config.toml
head_dim = 64
norm = "rmsnorm"
norm_eps = 1e-05
lr_head = 0.0045
batch_tokens = 65536
Each number is 500 + 40 x the weight over its row's rms, rounded and kept within 0 to 999. Layers, rows and columns count from 0. Numbers have three digits each. The size before them is the row's rms in percent of the matrix's.

# q: layer 12 attention query, 512x320, rms 0.0656, rows 346-383, columns 0-63
# k: layer 12 attention key, 512x320, rms 0.0615, rows 346-383, columns 0-63
# v: layer 12 attention value, 512x320, rms 0.0457, rows 320-328, columns 0-63
# o: layer 12 attention output (transposed), 512x320, rms 0.0779, rows 320-327, columns 0-63
q346 089:535565479473497477446586513529487454476493404610413547464560542533518548481501463450522562490510519512522561536515541477500471546549488546512454472412540511408466429533444475481589489538519441
k346 091:476520580517453528553508477524503466442516514571495564484505495531562532493502474469530518522514584471490531573468559494536494606536461569480379495484524463472474480520485479389474467497629458
q347 105:543532526459532480471517444479528464416538453613526458508482539515551435482586507465579460517548517600536533509495488454548509531503534555496494506498497490514523554442508477526481443500528450
k347 100:467519544427516536494493462495518482367500515568510506469456529553514518466514406518546487499502533545462515503458506455557536507502471528492488483498546519477468517471572448542496513483530500
q348 083:546545482514451497507460571479516479467547493510439589505522550501523510494488462538493539478469471430479510548527496483508486516507462474467471463433537459429454469477454558441503478467533500
k348 086:518499462554485480580518470547511495513530472501492456533537570520511470507531455500521478545488449469494520481519407505494438500488515541497509514537490450513527512486508496394397528459516486
q349 092:511433497390506500534499472514514541539513525456545467488515410459430485546437478524489507479490492495514443487522502513510535503463559456454559506519451493588536536534494495476473466477528487
k349 097:505492442450500508537488520531536539602459511492490485495503420466386511519478504522434515509506478467496453492492562474494521478510514426426581467500509483571555509523452502596546522513450480
q350 114:491473549486440539500492534525519469578492508429485479555580550554452478549450480497513518483461438450567538503487563505489492403549515419450465490466488537458488553440481517529457484474506487
k350 111:527504512489513490509444498553513456587524460477434492601534509534510495520436480484518527483487474425565513534599527495461470396521512444486481474520507553469519467504406561498448475431482463
q351 109:446552475495515463486508488554514498530449471506544507517545424519545571601482466477559563503555512464514578489577422534484485540422438451587499509444448522548490467565506508507496542497520491
k351 106:436501558492483446524498512495512517489493504509522543460566462443510529583568583498584527510491505468475527504449538512473501571411431502499500505488437495528476501525489481526515481493578550
q352 092:516432509461506495518529526545574564519489490480506524466528519457483447510451529506497485456459460545536462494453520523461516479458547529457532510532411493465480506412578469501467458436508506
k352 100:532454538527483496435501502503549532487435507481476607546516547495421448464428440543380489477495494518539452484463482503490466546473515483477508503475478525465484520466488470532567413521458466
q353 083:471496533475516534476519436486463537475497486505483446467488530489526484447578514457517435509510450565481465458497495510480513517489570510491514557548475483526507484468482441485455534475464511
k353 087:458485415512555500489480523487476512454469510505459452546452494527505495449454517471544459489559470569503455478519484543487531489516533515523546522556496487546450501447529499548520529548452516
q354 102:567499497446492440489512502523523534433518545560484490465500510485590522460425505517483507485550496499462434551470494498514551552408575588551588525537442478495485481465557455538517457524445548
k354 108:477481499519458447563524491552516542432474544559499468491517514528478477518428455562485565526529420504492426510419440519445530528472554530460575551508458446505474487460570409505552420500433481
q355 081:527561502448472499478472515471474485463523500550486531473531503560504455466566474529475496549528536474496520496577523436506501507468466473489530503448579514454503535541470487512472521506548540
k355 088:511519420536497516585514464559474491510523477523532391518465485534538454500523509463607495545522509530499533443543456501520477436501521571506540499573502483551511543496521468453383539429507516
q356 104:558544536528470571523520549549534515539499441537462542554558435570500496494490503534437452476521500466572489477520483549478529505541475443467484479472490566438494488477505508494451516506558559
k356 104:524508597532509578463500517480485524500530507472522516524524458502535429492514554546464496496450469447565523506496476548508563510523492451494434467505513516418462536460449494452438496507525548
q357 103:370496512493512497511465516485467437548440515451474475505457539473423503497516499412489536486461484442545624485547526489488408458522445474545429494510537517455524534526469496507491531452530447
k357 102:520534508462526456530491493470481439553466437484457471519436503414524475530555630404518461474519535438492590497539577481518474456554501529531462544503523546471565433561426531511512505434481475
q358 088:521527501531481508432541531537506445483516535506453525499513513505495540420522478497427425541575539469505612495522551474520384491491474456532511572489549578483447584595495466493469511450482540
k358 092:418557532498497483536547516526499477528513510536452453514460486499593457483568539498534475526499555476462650509529560528465421492464457564493486583487550500488480521535504438453379473447534519
q359 106:498537474517477484553486505508577518465418482513480518507525479558498503454495495550415514547534470517468480468587516519507525545520388452473514483491531508534526524500544517390472481527494555
k359 101:565476457516517522548497498529552525466477526479537482518491475510492468492572559470504538542476449537525453462579485516488509494478473474520589483526484497510509567509573555455466526500512505
q360 076:545527496567554564454518475556501471513559501545500406564550544543527570455491519467534432456533502531587517458453464527524474483564536463525454510530478565486492542504588476539492513499472524
k360 080:485546605462516525429485525476526477500513551470476582495534475484520542511472493516461554482523510491499514482480564497511523544485430458487476499452531492463470435515497509530526465514529526
q361 089:539492543474468485529534561455437436481518516530444512509514513530433453467533501505423468469489480496500493506556554455481390516528464447471482473498564511441525585530465477480506562486515522
k361 089:509528416550539518536504491536454487524509438500498405553481535541517473468506544452538458521505529508508512469563464520485429441572510525506515508558536506508543556498466523501422568471490500
q362 095:509466492531479427426545517539509486502511464458475542533511477459456452571467511518551472483511485505538500514470469484509438471402561547446542489566496534488470458434512526533507504452468508
k362 089:417505576509463453386533536532500529506438490512519558524490479477467490465442406535522483480517475540498543481472490489495459573431448528483504478448444475455493572507488471542521414523498495
q363 078:492587512568497487434536487521463474518522482528468484562519494560537539417490511534465439550601469473559491467538510528560537523514510488509476533526506563482525505489550521538485474500473555
k363 079:448520606461481511460503491494518480468491587488508557508506461484592519500486518543514525498516496501477520482496534514533536547450432525478499545487502462481445477507531484487508393500555513
q364 106:475479462475500485505518494504515418482530501465453448421454527415528487510549524488492513495501529571509501520463513463528498528522537529453485458510549480514505495508501521460524465490519425
k364 104:514504508480475524472458545475490472506487498513485500456460561442428557464513485456416465488466522471510501532426547495595486532595540433475400488466584556434463505474494530479529504502472476
q365 105:423457538437570493519538455499487509511450535464564425471542424559485511573442480521573533523507563505486491500512491476506598491482504472465520488486486469600509487503455477525495469498530515
k365 107:430461455460530511562519531523516527550522483494525462439508439523449487550505520497525495503538538504503475520481542461466556475489544455482550465533487502549517472492444504611516536467510522
q366 103:500548414520501536494442589502512457579525541477490551550452512470447463487521526495437451511516491491583590514511515496512497452555468426461453402477604567479531543477472530507490487450506497
k366 106:520538518442507507465486555490544481578564510440516510568433543462539479507569487473524460483466504507474593498567493504532460461503431513527465451501534519451472520530461526423421494398559511
q367 115:524487471461539468459543454499500574499510483485500568471437456450434422487512546570446516525488529530442413504519510509484591540437462505375563421573506451536513468524496501528523493508454545
k367 117:517472467454508526401562505535485567503427549496552550479456502495385491467451444508432499481504511523515462512517542494457521550486466447467574417528448495533513598497545473497564498538514546
q368 111:422509478489550504552499500502499417528468450485459523472467514463491586521454483471507584476504499428555470501513468497511562526528476492508403456513507464509526470499510495440510489487473487
k368 104:486498453433512486584479524479470481515507449498481437487534544449511502557510625443536551529508541466500467494476520513508572587518545514493444491513491486562487494467487528468511502461490517
q369 113:498498471413443491531426505480535502458401533454501455485482499404509485489489505522478517492494482531484479522558487495522473522478478518570490557466446458517533442474562449455473459512463442
k369 115:582477480449457472553465473476580480472417543503521519450461506445471533472514601509489488517515456540466446465450495491536458493507507491526532566475461468545481481468580469525538477522422415
q370 114:512529479587505433497548493545473496482503454531546468517458504492558484522474496430594493505598508503483470541489439492545483475461522566445483444476500508488479438519448497565559489522494448
k370 115:478502518551548484483506505532464477421530510561565511519534487528514522524484422439582458474588498501495466549521467485500510523510484542458511480500492512487424486502504518551507497473586519
q371 098:463516545494551506477506513523538492471409424404442535481501545496531551530418465521471530435476514387467531505530525507473442524481474496497491505547474518448436442448471492445493507443453495
k371 097:469505533451520475458520521536524495480450474520444497480534475430524461445479539562458480530523500422480500559495516510452460565477520483487443546487465485465495492472481542424506481501427487
q372 111:472500531553514479487540519514478508519460409448465518574520411517458463546443482512500471447499493460520487470565494559459464502498476442453478497508428555520481478514467503468440514443527471
k372 110:499489515487534458449505543523463496494489450466547483532561387464478453466532539538495440466530519490525530473539475530511469515487463470465455464489503518513540575468447541523482565560479511
q373 108:595504442516502536495487535500489443529508477519576452550494494458506473520465511489564466491523528584545470539406466475542546499520567510515469442494496472505478430471472537485582463576532434
k373 108:554490518509504499446507541472555507503547520505538489498500503460462559561465417512532507465519508581493462512413430476549466470555538473517462434501516469476415454478481486519526518497570472
q374 111:557417461442476552521398532472557477527484548417583479508545518424465468592452484520521501473411525535496571503441495474497419448515516457532505500515498485527476513512469519456497492496501468
k374 109:548494413463487475452457553506590532611488421482443460497492516456404534527476449509496495485467490501460527518479503494463406423533545433550487514496520517501551469528428524504508544478445475
q375 125:544437485529495443506478499525486503434556498519468509432385537393478467452569494431482500509428543554448559531445492465505451470477487541518532504496527482478522566562552466512508531478480471
k375 127:484513486500497476533527492506446507463493468517426520494434574504435461434536417457463467523475592517459545542507505493460466520536523520492477545467540539465499533530570449493515553492486483
q376 103:526483512463547470489534464472501552383535479563533489466596503580561527528477486568578476488511533511443500510479482541509485583421471517508534554490458509536428514503529445456474510501514553
k376 106:445499511489455526486493492460520537417494457503518492437575502519468500516498477598536492509499489519462477472430529519503494558406486523485519555474479493537532517477493451539513511547467535
q377 110:581479519572486525492485526521516456476495450460498509560461563437485450514475532464486446440502472513540512522419530477504421484525525550490488458555471489478459519445479529471534500520459469
k377 112:527525568484523491367492553483491500488490439528484504534504543456456503467473445531449459479485501493544479564509494506503447470578544457539423468487546549402457532449461541468515523533487503
q378 097:490526441619539459484603516539473480569501452515539546524493459459509547574488496502475471488534497438520479477476477469484450556498495481476495425550501513501507472564441507525597522522538537
k378 104:487501475627546487455537510517434507544507492514547489503516474503484516548460475424554494519559514474544492459510430546481487562463479514485564469536474465512495520543452536485490508498600556
q379 095:526515559513569490502530441503518550486537478621509492489485478540537499464549515487463487486474504497532497476508491486503580532525493579486509471514484515479527551421533527555473520532509582
k379 090:454499579449543538484535466483466546433523534470525530466505531534544481483486478543456528505456493492534499494488487496506610552470485542497521467462477503466517501482513502546557471535495525
q380 107:377505475494551556545456527467495467540432506382478518468512496490461546555461513541551529482519529446512538498502492544470507503497477482533413539534530466521458460493496505421517517418491503
k380 107:451482504402493493504457574433546508591474477485476544494466491385526466510562650548522495492485497533429520494415529507545483555446498504567447537462494477520459429479495496489513489481438513
q381 100:447483464522525492502518424480508416545524452446531464464419488393500493523512494457499539509485533497550555451546517427533496467502482501411459434489536496538575508532466512479490480442540461
k381 105:464508495415561516472541482520444441551481491508553487425493510471504547482500522429455494512482546429515541436492520446554552458531493461459484489468499528523546484541474577519487525455537477
q382 107:483504458455573417493529479514484520473533500552539483443527471474567492535529492506531505515538539552495468540441487468506505550421545563465563539516459521537514570523555399521488474479479505
k382 110:478470460472503465535454486497463572449496486530515491444547515571478505534465414529541535524516520513469416472406462524508486572387509551458551554516445520591500548504518431531495475488491497
q383 102:537478525485493522526474549486516563567530530504480518581524475504393454499476520520522540512456437509594410537474484516504606441486549450418495451528468481481531515403564505538513436499476494
k383 109:537456539453455501532490489558508534520528536469498555577504469517442471489451445536500562510504472553501415492543469461495522485467474464443551430510481452514516514479508489510566500494496454
v320 092:492480538447514404470459552455466469512484388600470511545491513516531517456497505533500489552506470453484473504475468514492508518562492595555415571494498524555492467474460433518502459512472494
o320 093:485521563541429460554486521480468530535530506422488522503513482484502531428476439399542510478469510566490622463482552469491493452512518474447541470549520474443591521577461533479524487520485527
v321 089:428521456503502490478433488489442545554447489512539519513363523483469542556515508439522500586504573488592577567519552551505438522470517489517499448530504501490476505510512511439484499516518591
o321 092:469520484488496495515493554496477531475558506505473487492558526495510561546458502508468539402522499592470421487487506512512509550540454442442457508482489555482505464468453464528469471499457466
v322 091:568499488469537505511545530451462504538545511497517512474583595507513492448484500445480549518516476517468412481484550538543504560501502492480516495523467575473532559521471540524489423460416480
o322 090:440508520542471503540448446539464443486458520505540489484507413420443447487539517514495480453465476530557517567503451523506528392510555493482481483460515415548453479553464496452503534448532477
v323 088:521506534451618515463519563442500484526461552539515486476475567515506483507509486496580524435506473502519506533498476514579548492483457481526527505478547429524432521509427493552509517526523482
o323 076:475511590575484467498487451550469484478543503446444538486516482527493466464511576510400384548477493523541521464491533519451522472492503485530530547512529500478513535576500467468455548477494539
v324 098:542466504544461571480386517498556440558478552489476516519523416517497488541502504509519470413491522509541530494525508430514514563546553487459532512499494463504515540443524526401545490493520531
o324 098:501533496519493492474559432522472571479508421560442499468492535492483503427526514516509470548510544506450430457533495555450525551452457527603509512539488533510491458470581500590499513504501506
v325 091:459472539450532537489548591497533504632407538505522517549460507518546496528482492454483551542473564447479488533490489543483510494392557443431550545522461505511393542464523552527525516537508512
o325 091:467495529512479486495471451524507492403485454519507495436497513419411486526548503541483497479515419545506539503456475531513523525592478493557492533505458496501593500509544449447515530508558496
v326 101:473528421496463489514482530503468484420517446550583549521416471459592476513493511510543555500508503512491577489448507481503434569530527623527436449481521490492578466495432499470479482528503474
o326 098:486507555489478518493523556498533512599535484393426517558524467544511545475493459428457524475431490497526455553518546507506514453474468445489524481515458581462436472440486569522453449459425483
v327 089:521491493446507469500507519542568473524497415438491610507465535510490545514480526512427510543497480444541552505501532499501497503487453520446504536554483596525497484477498471517473465447430540
o327 090:459446453513496524540486467425403558507558515513551392479505462468445481494490439475502549428511527522494450541419471543535487501530506484497460475425468482537534499577519529493486519494519438
v328 094:515508436461509495503505544452475454532492467498472514595451506464496454487507513493443448611482568562486527490468514490487506620513494553471514531567470489467473565442524535504542463579466474